Each number is 500 + 50 x the weight over its row's rms, rounded and kept within 0 to 999. Layers, rows and columns count from 0. Numbers have three digits each. The size before them is the row's rms in percent of the matrix's.

# layer 5 MLP down (transposed), 1024x256, rms 0.106, rows 359-369, columns 0-127
101:520543551467471439573586440492450429448486473493499376539545551426471486470588508541453452459417521507550523413565469502387506506413443505470518529510516476580607552479488539536518472503492445524469496417496558534399485470478573536495467488505578513492563449461498416521479481568474515486457480491447484513508552404503473515498417495442424549459534434485518487439468461512500561526564
101:443491560470554520499420466547536540536449524454469521538441537440495508536466467510417450461584450459530519526449550514433455510605550508447534506538343365459550459366451489457561466487506465528442448499509475494552520473463433463558508490419433508519530501443477525567436535563418444518500469557539514525535417550441498560539489408557561534513507428560550555495486521430594487548511
103:501415481565526623537562522407485354529436524549515470466634626535520483488471421452515419454561528462542420488423498459480431415507532427445520436492506461506518526489411545507522568481510540543379574525491530511498544487459538508452490502564565478466508536461462489562457528482477521530553525464533539396487373590470502500480505407588468460526501493426460499539448548591473536462485
093:543407414564511559484445395471542480580475489540399564462519517576517408443474448497524469544504459482499477535525546544540478491475577508565516484506600436494511493579421489570494455503450610496608559549541528535497466402429456390474547503667516483563563558559518463478541517540464485491447444461477512508493481503509464491447427538565511490534496454451528395543547481483448419518512
092:497480569532555486470482489413497488454529578514524498536519515566425455488479429424614540473492539546473460500511466449463569570457441450508550489507425529537525565414589552480512511452555467382523469532504536482538494496459572491563488485481467489541574487492486522447516359517551509518530597613417480476503589443520392470501588437471540539575543472528610574456445523540435580547458
099:488421464436532498507459381443512436637453515532494480439393553444545480436471525491547428521481466395510494424456413320486476570560442442461558582521505505489522506558503534549552437430548587451428549528532483506459519489475463505434494465551572526533516500536497526619482501495503496462505526473474433462520502466505541499481573364475492569437505541600531480491441554550523502479515
102:523582611493543475539435498483532539544449563515596432439435491556397553475447459415423475532495544474460571385412435515494506432466510534465485460465437518535560456409539571514610559480512520490524543529448559447575615506577534544468502515519492585498610565554442540491532501548528489525500638498568503521510551581549476503454479529466487465459585588539456507549444506416561563636512
100:480592544482484402487459472518435486514547433473519568526541516575431526559544519619454513414460526472478452572443415481405402517597512537477420462507600499487530469467485449453459512494485521549434555521430568489570515545502530473493472576603550481537431507544428481601448484442484512479494512432508520583434431445578516519496493490426531494572418503531475456513504488504458584461502
104:511521544530517389546549426531431381479506606535502400481478630509506526454580539513571447504491580472531475411507507532462526529518477582522506496512542550533532506485474486478387507487477556519516456577397571567509531448521559514475465561495573434524483457522483544525487477425456483504556559446526481435542491538531518522480517486412539490575522593381599513500505502537525431517465
108:475477473547490515418499417490475529409474542530498407519470520524462467481565499538490560409511491514543486509489502574613484457468527457484488575534452492518434479552501524549509346423572457518397552542522476483431428491438447389502501464421531533446480510542499574441542456480533524521446471445433394426517549540541484550494520526519455503468458579418532497545510551489441539480518
099:613565508398467586475473446510502452540433479374487446478518534422491509476530492602576563483395509538455588470534490563602518530467546434563521503448448493506434527518488526493390467505475542598525544522491378576497408413530505438487469458609465461522603557451460417456531459486517481427533489496455469526463566530514556466516397595598507575500554452481475538517465479511497498678493
# layer 5 MLP up, 1024x256, rms 0.101, rows 360-370, columns 0-127
095:386476525459495450593549567441482510486437472482505583507484438543478482468445544499527503500502481464454513508572573512506479520590452464481401546624458533541516562524556523498511544554457473477405469455442469453579454410432480579504533517492535340558454557486495486582478463525505526471462519547485476461495470504493438523588528496504414500516468443486563544515520396463553500465503
101:511530454572447525556564456471494570500488539446477494468499592482513511538511386469537512490499589534473464431446458539551493486502453486638508526440421552413535475525550513434472506481525405527494485560525458483430427483529535371583419565446448514555462490499503452452495495506418554470520554501520507527567434559460481535503576534441525557620452470462438482484476430539506485370536
088:562540535459538510527485412515504485474474533431548545418547532501432549490493560524543553561543404485446532465484477485474418487532554481495500526587465403506483549560577554397458544460537562484525492506485516555504527432499528541521505419416402472517467432539480523467463470574507461579450466555444481309504555494429507459454508550462505533528424509380497527529451590527566426393471
092:491384498460485419512463534570565513408478517473426530480478437500484515412487432512533558577524415562548530414544457540567482497427494506477537451554517511486545593474473499340508462549531475453408497483424474386542554591436461523456521469515411458486496454453445495444570472585434539447419570503581459498444397579443449392514491479558489476495541534422565507433474502526553521511461
102:463498478478434502410443614556443502551500588529506547546380493579447466475491484532538578411458442536455463443490491483546469516565496476464518479567507571569456587584464561443585466500422467458478491470491428584533519552517468431519554485457470517564516494424500552477579455489442481415407501493446445507536433524476504515500576556477491535534510581554623474477575452494496553478545
100:540531506512467417545435577472485476441570575579460461466563497566476543382552529495419552513579533504456545546533431532524505459580400565526430461466514478606445531621567504536495531574481529622483515515482571451497538527543576581478512586424503514459597480472469541402533522476465429492488536560568475481552450599550483566490578572435522468481603448572560466528460492494540508527590
107:589526503533501523509374558571448509522510449520462514563464465491467438509588488502538434490489448508437482529444437567426462532550470412585446496466417545481548595579476535472480512508529597564539469506412543450488499543438532522446623480535385484463476471495500594539595546473441521549499514550590488437545410455507482483529516426521539494530494623502501544585516536471494530488592
106:503532495557455472523493521571438510561504508484448458506454589438519539511447507512473481475410466388582531489528515518514505429357495506545526413487523506549511527467459489459491551530449480535470585423481506528520533522417567540430507471540498452602443512447482476447523417457458531468517451483481457599506499514483535433452513481453520517506514451492517568516463567507482427465540
106:532556508512529524478458544551452506441457526605539484510449490514487514519555391511513595464453491514547559603482546506585661488467624563473475472504469519468460525577475490541414395486555466565498482496457471552517466509486482447510515509477533493549562492538421489520445475494542569471445554502537471435499566572683467505435558503529565509465550578474582481490434494470510529430512
098:490404492429431499600478497491509519402596388450513438499469494469536498589473486470524478539551563592460593462590404413495451427398454569544534570514538574490468420565534502474485478534429435457472589566540539567528529519468398497420438493524550452522605485543433509547584524429496435482477615577550499577502445529455517514465519492476556509576519530452558595633463449384527586467478
100:515460523531502392425542563518524546539451557517538575451530462495466505500452521478524474478487478522544480578498478527559388526446495475412485508461472498522348553582439590515555402405524466465480512554464453486506494518436541403458499505478596436501519528464503544465558459510572413530423468475450483525525459497599472513504592450528587559451560478487531488522420496502433463415528